config.yaml
d_model: 64
activation: "tanh_gelu"
qk_norm: false
attn_scale: 0.177
init_std_qkv: 0.0625
lr_mult_o: 2.0
lr_mult_down: 0.7
decay_fraction: 1.0
batch_tokens: [8192, 16384]
train_tokens: 100200000
steps: 8587
Each number is 128 + 32 x the weight over its row's rms, rounded and kept within 0 to 255. Layers, rows and columns count from 0. Numbers have three digits each. The size before them is the row's rms in percent of the matrix's.

# layer 5 MLP up, 256x64, rms 0.167, rows 56-105, columns 0-63
113:178120131121173112192149145143091078111060122110140116138139153108119163114108045054115091122072143086119128138148126180116084077134135146169111161140154157117142158147177101115147125172163176
103:141128091147196147113116161117144104140066091105083202065131106147119086090158153134116122077178080151178154115065134106134085128134105136096176118117133094149175148104168144142144127122169177
103:092085155136158146119062117060089112167154091190147122122102174123085127096150140170128155106155155112141158152139179200122055084137117118117150152099130142105158132065116101152148145134162179
097:134178116091196129155134119104149158127136112061120155194164143182116149169111156086039146144086128109172147130119111077059139154117112123159101190155125140134117136076128114152108096140111100
087:112108160101146142106117102090156104164123106139148117110104182085120131216084098092100118182135137121169145139091139175126143156126090108201067146160111148152140094049180100103109149149093107
110:112085063155139164133094139099151130180090099122114208105158097190169124167151122082114105093117099128157096156111106133099174157073118161113108117045136107126141119144193128160133154143165118
102:100097074182114192184137106134140102097125078129172109202151118069086152075109151131136180061107129131147111130128130095148169107137147167124127133120123154167120160158159089105090078173121106
094:137098071204161113090083099150125154177129121146151147041107135166117104152118110122141151160145068135109122111160117128079176092086128112134167079160167108135175100156136136110108190087148155
103:165170036178130126146118136116129074083152137107121137137159158115140080147106063143132152116174147084121172086074128119073176114129151113136157173084145079170106163115132162154095159155122157
110:172162150118117145154136092151136104152153155083148125157122149107157126157118144077109129115162074186066061192123075161107143104123151087102167136108108151159077146097137059128170180169117126
112:139162138141164141148119150067142150107141092132079154172131142056144131144121142116088121113236174129090181209075116150088125115088104128099116135147124115128100073173128126147102109142132091
098:158138128126092116164120140140130101077136120173153129104144132096193147175070204152145112070089104102093129120106129132102168130109149107120190112154083127178091063108108086104117141170177080
104:127127182173100181119089082133099095159159100137123109172177097156129148127135060150135132174100168140133061185097135103105091076073155102079142145128169089125174145111108103128136103159111167
089:048134145165150171120104173153157098159122120149121079055143144131160113135177119169131085119152169135132111103090096110186129098140088118091138135176191147146152082099184102107091099111156090
103:134113121164113144168118122107193166120170124150119093113141132112122099079134069131098208178152139094121171166117147076080090102140066127145141096179204084109122129137152103107100086163143146
090:132145133202156147148081058120109110154129098129129143095101147167157042124125101163100143077128157145139167132178181125131174134171104102147095160126146043133165086120144150134079157115134124
109:078142170173095139152111134151101129105124166087113133115146122089209100130105066140106121081064129119163119177094138182109160128125172096139140144114132071134160147179102129096097129126154214
086:093186124098160118177112078133095105093113133087141130132136096150173124104205127140084104111201145186116162120073094120168097122120160141142154129111161122178072194147073127105131127123117094
099:116137100111151106152102112186217146122097127117138174073161100161103114168090084086196147121169108138089156181115124157163150065113160114136122162132060116146105145092143109157136104112108166
108:120184120125093130164097180067152103132140130108156084159072144090136160124141157098121122163110174154184162109194133116125165127128080102112134198152090118098118108134092085107105065128193138
104:139091113100170134146091102126095143092155154118106098058099099160076121185101153163096160124134150108121117161121116155077180084112143126099190134104125140142084158112194081149073134166184157
094:105123135163114144144135105128162143158120150142103116181115131142158122082093100105096110106154125102181136168019120191162122123094101135133170138189130145151153162078110086158104091046110143
082:163114160158073067122115132114108081082081130100147177202142119156130123132071110152095171142108206125134106179175085154140204141119152130090141085140147101113097142137143098127125093134130100
097:156094114155107131091121146103104167102092174122155145094124127151144100140154145086117137156157178079151192118134127150186157107117123184134183121053143156104140109117112070089089151091085203
096:140160112130128127157147151090084106138215149090173093165105185188094169166091119158164088100129124189131124155159098081133128064114137127133149082133124157134082102113102125069086135109152140
118:098122164127102063166112140084129149061144115106118133129113134188110154136162106158092123124111106107106099151181125144090075114181059131158126144154211106118188111145170095166098129137155083
098:115159127099097118179094128139130195108103133107155129115136127093130101137111115092157048153077077112129129190165157139122123059168113154184157188149100128074151101158119105175128177120162101
097:112063128138129139158104134077067117107154101105088172128134125158181165137114130161079160134097191101042155163166159157135131096107121140140146106184123104167189135144133099178092124093101120
090:132101121147145102138105109119126113108132134136097142160144121118105148124138105127172161227138049083116140119108103105196097171138105160096111083094234132137146156158094128094159181097115136
094:086129113144104139144099147123074125120080112122131145122162128156154167139091114082139150154141147051139087172119088124176176143149175133154152130114088149144014152128102103201148169112138118
100:082150095131127113211130144129171186136082145097092113064102172134104111095161013096136129136177107162149139188139169155103125134107143144153135136144141071103137131091141150140135130119127106
106:115085122139076126191138079068173128174057166107147121171147096108163101120127161128065152159130165135084139135132144137156157072104099124189133133115142206120115090112152095123127112124140178
087:124144147149062142122111165089097113149133148104136187160220095097142143153156107090178130150133082156108064085130114110158141058127118063131128077155131114147129144141166089100186120149128116
100:116090115184183146075142199081088082063155092162134110112085116126111127126083137114143138195155108137139156106134172193172124121133151102140156154106114091170157160099119081096127151154143101
102:060117102086179109105219130156147078152071162107075142099161148142153120152068126100099119073174154187148113109142101149126117129145146128121198133095148130149144143080127116115119143165093144
092:159098128121174169137120120108084037146157212097176152130120108119107132125089165102132101114119111113139186119132125143113139072157114102154159151112174135145117128087118127124180160071186060
100:155101178124138130159110095107134151120146153156152107119086168193139127092110144130153156148155156081088173164103163114114146159105171117132117105110115120137119018098056091173100087173103095
081:128168150111108088149107134139130127098126104117101107161112140138115089131129137143136192103142080093168163145077123181098185121134190072140083151130137110106117138041101076145128117193193169
102:132113116068165209139090151106082086114105179129136154130189099144101107114081110109159105099136168178182108153178096154114157093055139140110128123185169078152111133137137142100148151107115136
100:176187136120120104124135173106156097124094087115183078089178087098134114091093091171082177128113101109076149167164141068080111131148138110127134126127184156184129143148152159120076094157122113
098:148102161180141162123090160157124086150111119095147117124091123192177124070100169159106167124156099156072131113090130118131147143063115091109147122132132176119157140069192068151089104159178122
087:070153155112144088069189158086171207112140135100095158116133172136115178153103138149112171155131160168115143149106106101108084094172130101104091156099131102135071064133090113093138164142132142
105:115114183115156141137106121085147120123118109164134153060147175090075114106112106134105088118130116103173177162127122152110138169117133109129140091042129141138179150146180038077179166146155119
086:113116137150177143093096087072132104079146179130137131205099159155115095150123181120158120146113112122175105156151079105156087151105127082134073114157134086134067113137171075147123097179169162
106:062121141155082062129078164086067112124127148141169125157155153186123124127082097175141125094136086113125138136188165145141132100136058103137156116191177163125150115123167145106128089089142096
099:158111167092106109071180218160153097166139134154141121123154133123114104100145138087152182136114089175103151156121102132118090094143097047100147132123199134127139109147119085131095155067158161
097:105132122163177102081092132104126214092111108146175099132103119183144149124145181153137110130094097158132150136097125108122105129103164140097134192152125148157098034064132134172134087157082141
107:117157203199138119154164161154112094088095135136138154103122126119162090086177107098100151089140087130103124134068080180152123165100131143087117157137159179142101094171096113098125085121107195
092:102099148189144137112084142102158099100118171209147139149149101148112125133127151069136054135124169151095100137102099136100163133176172132101083167148160081071136087097137141116056158136145147
103:068153151115083117175153153121149134098153162132162174114154100116062171106114139128092117091123090120183084142120156163129088133169142151095180124077138088172133129112127100075069169183090153
# layer 5 MLP down (transposed), 256x64, rms 0.0572, rows 56-105, columns 0-63
113:057138132132153089122156090180170099092151116112107152062082126100137125136141128095148117152215082166127162128100108146150155115136108125085117152151104161155092163108213125154064132163112135
108:128128143189169167067156147184106109072195140118116157108117117185143141096125036109130155113096114101137149060172145091143161162126134147112122093123132114150101130128099141129082202109124123
102:147086098188149094157075121126168168135092090158139135129095114079146114098135077104162143120119079125098131143116132071162111210109131129154192116111066194126166098192120124148109144136117129
103:137162100101014131114150098102147089125180099156143118162170124115155130128131118104136109147163154104118071178111175174144125100121143095113182112163078158130132159078150099100115184072125127
091:155122163164106173113131109174170120114122137115157151077143047116081117149145155100130061143087121137185117069129143100112120131194158122148115099148145131095064132180155124053149147105164146
098:130186129155153173136148134162118103166136130121126156179146085152114105106152150143119162114141079090080122098173088089142112079167103099113183097158146165141139110154081108021152103077122154
087:123105095101127113151089151163119087069084148125117140094064170153101128129107079075136129171149129123080217130171141156144096123153106187180131161160092194120149159115097107147123161119155111
094:146098126145112101082152077162089125130174078108165111134154140122116091134179141158195090101182063173102114175148086171111131052133133140123086170129093177115106147157133109142109167087128118
095:099137146113137170135140125147155131134072048124164073126141143138155142080155121139140137125144182078149169109163125157109191132087108178123114109091068145111157104066202135081129129085131170
112:151169087141140199086131153150097153101109129176120136116108130145138174137069185121164134095060158123121135136092119129137091120157121105156133077149063078159190123116090165084092101136187140
094:096109086104167141142083077104148099178105134148179116084110198150166179152105054134181184162119117116094119083157116087120129127164128109130135152128105121147155171069124121120139148077181123
104:080099124189147118130137121122143115127123163132175122173113128129098103159137198169125161135180145110100096113149106105092112154112077149117124135078008100152141198097176143154098126110122146
100:132156135108129110151081138138126114121174123115123087112105175053068148115070102108182096136100124179119190122171162110105178099167155156195104126177146098107158087116159107143079155104158133
097:172145066127133081163129107108093145155196091161076127185182151127086140174099126125120149116118183102136093082139186149124147116089126113073116121184145083139150134101163111142120062165128128
101:156169121145144108169176151118098129122094093162106110100035153091137117114181171156132104114134135121158157108081144079168059129096129128139131129102095143055161151091183141185122137174119106
090:107095125149121125201125128126122158087109134047153166178115104129097130118092132148206110166104136073125160146170138122148147163106087150141122098095093128122145103161083046122181170109095157
101:154089055137181160197091094084104127147153102144154102144140152112119120145132141115114171121174142115112137108105123097154174155092035180153109088177093157110167130086155144136093163100152101
081:112135102148138159101114174103183129166160130169143133134165119124103160169104140148148088144090121108063118098158087142139092128074120155162129146186130088066089131082195088108177108076103176
101:110109147105087118171079117092133113167155094110148130141123156075205100095090183136152153212149132089187139138110121141103151148126105141084161129122143096158131064101169098175103118152073129
110:134119098150129126120157087101122098118110109121197111084160190113166134117093194200135152132120135120142163082083119104135139183156146103119126060126136185179116142086119144178084084118104081
138:119159147068157161154175106192113065111103167136169112113168140111136106100128145107163136126149125125164167183139113145099109095088134096125126140131028136147062138109151167062118114151175127
100:116186181186127084133188206154111128095127129124144099098060143125142151042179141109147112151123114120138168080130181116128120111108068143158105131107120120133100164108171139119085082125137148
079:152088104114190102166155086141113171129123166127122106093086100155110146113174148043058158067100135167159122096146142189131097131111124103145137148177147094098133168147143135144126102090194119
094:175119123081171135194090112088093196187121137098095167152109124145110080168090146194095135117161110121114072081126090155085124143105135100136122114163155140168095146103146098179171103117113113
104:174089149137107107101150144131149221116110099145133135106168114093154154142129182128107158074138116096143140113120173127069118174133127071117146126096124009110120146137142127192165128124094129
117:163137128164202143106139168085109106133108058122157060129106179088083126126152127157154088050143124149148153102074114119085150129179136114094138081138111121177091148154123128119173171131146162
106:142099147166125124097129166104100161196120086148085180135127113149104127125143074179105136110146133131136128079049118138137175136076170116066136103144220090114141150104142135184107098132105157
096:074107132158162138052116142170158140162086186164108063112158095131077139137179076099142128111111095154067081126117116119143139164098138157106163144070170135149151106146171092143142118116172101
102:141093149098067172070170139152113116112136167116176116147177175126117090147071188127114140099097168134109112161138104145083093129076135079125133142193063126161103095109160133193143130139131143
089:142105097164178129187126087145121114109147182103111142172130174112101098087131066158129097111131086162160128078159121137123121106118129172133129106147251124092101136138103117121114109052153135
093:159142171141135105149119148130131120189145093126118169135107074146104184154137197097125088112123152106081177130160103105160148130143128154025161115079087108072092105155102178127154145111093124
107:153108143093071172174097117130192167105109172088177150104103196124137107088197136118107091095127094079141101091178142116127163090134124076161109105172145101139135115112112093135161156162158101
079:098140086076097129187169109134157095119119127084120155111098157143142138116059110111189159108070213098143139123115123156133130098137110215139136163135117143128144095142135094093100138114208104
103:107089121163070118153184118129116115166160163123135137145205102113145048102148080161172107109115136133110113103121165117083156110117102127103117070203158148088099115154124092188118186122123148
109:128137164131091146124074121148133077134201076129084064161149174134115179157144126101120136152078155178118088152132125133116133095218107094114174155166153101135158107114116126082147117066112135
094:156165136145087152080177128141122118125133122182144102182150112130128105140153121161135118130064132160115032168081186108109087105082159113080148080126154103118211108129132168132129080134125140
082:084097095134188170244151111112116146072097113116137137121102079091171116142192089164119144147131112127170138080086133135151146131118077139128119092112108120147128095152148110140197166099129109
075:188101117108101093092157114101117137143125126130114120130162102125124079110121125204144195170172117080121056151117175085101115096075094175103146119161182124127144107170148146179128159068136130
100:112142144174115117132175096136138214127149124055113081047089175122134089144137146172086092107116113120133116118130165180143089114138102128131118149096143163085122148081151125092160084165180170
098:129131129127093115085125193092100093074188169129115170184127117153096121160145106103106050143161116149153120111108192129162130133147126115121117210155083123088154083161073165116110100157124140
117:172093161135123079136168107120061148094161151186112118134130156059119078140110107150105099088093126121121142149194116144087092104118159125096142168155054121201100157159105158101132164155140120
083:106128113129153156084084168149112142098108131175147128113085197128158104099130155158099077136112117167095115139126100106129084089088091170086150115124082152151148186164181086188132115165156058
106:149087085142093129058162183142151103074176096153108124154142086127090117151171154138101105140128117170097119144141166123145027113175144178111146175095102147141119075156113142101164150123111160
087:129097164156073151112111135225100153122126146147155066142113137137123148167167119124053084101127100123099118093168139140065180113122097139124132185126085138135195145164172155076124136113128120
104:118117202109103120095087161101109122103150137057182150096063123115125104161098132102147169132145135154168131128151113135122169028165135104179157074130110140109129090107175141106122166134176148
090:149154062160145146126057112160121147128096140133114155123102188089171149126181095118165086056063100146088174124106154138108181125159121157117117193073144087123117114137115138170104118097123144
088:133121059136092158125120160139134027153118101141174129133110138129172072100106147076114131124161166123135124104085124078115167131089096130105074117165126162171189179131149161162159113139163170
104:131135111147117149163131110135135159094157095097148100186159196183124154157149121130099132129147059135108175128104137115081054129080172057145133112099160166084143178098156122166106096116129077
094:136161089096116148124149132184106178107154086128151103131117169226127131133090089140160135166150154115182111099048068104124113092130101167135137157105060120144131141086167122080117142162119135
107:154150166141115101063170130139070137117140136143116108083119081130127118103156105119162144137151169087186150210124153114137091129112065159098159131143195135039117108130084123124172176140123123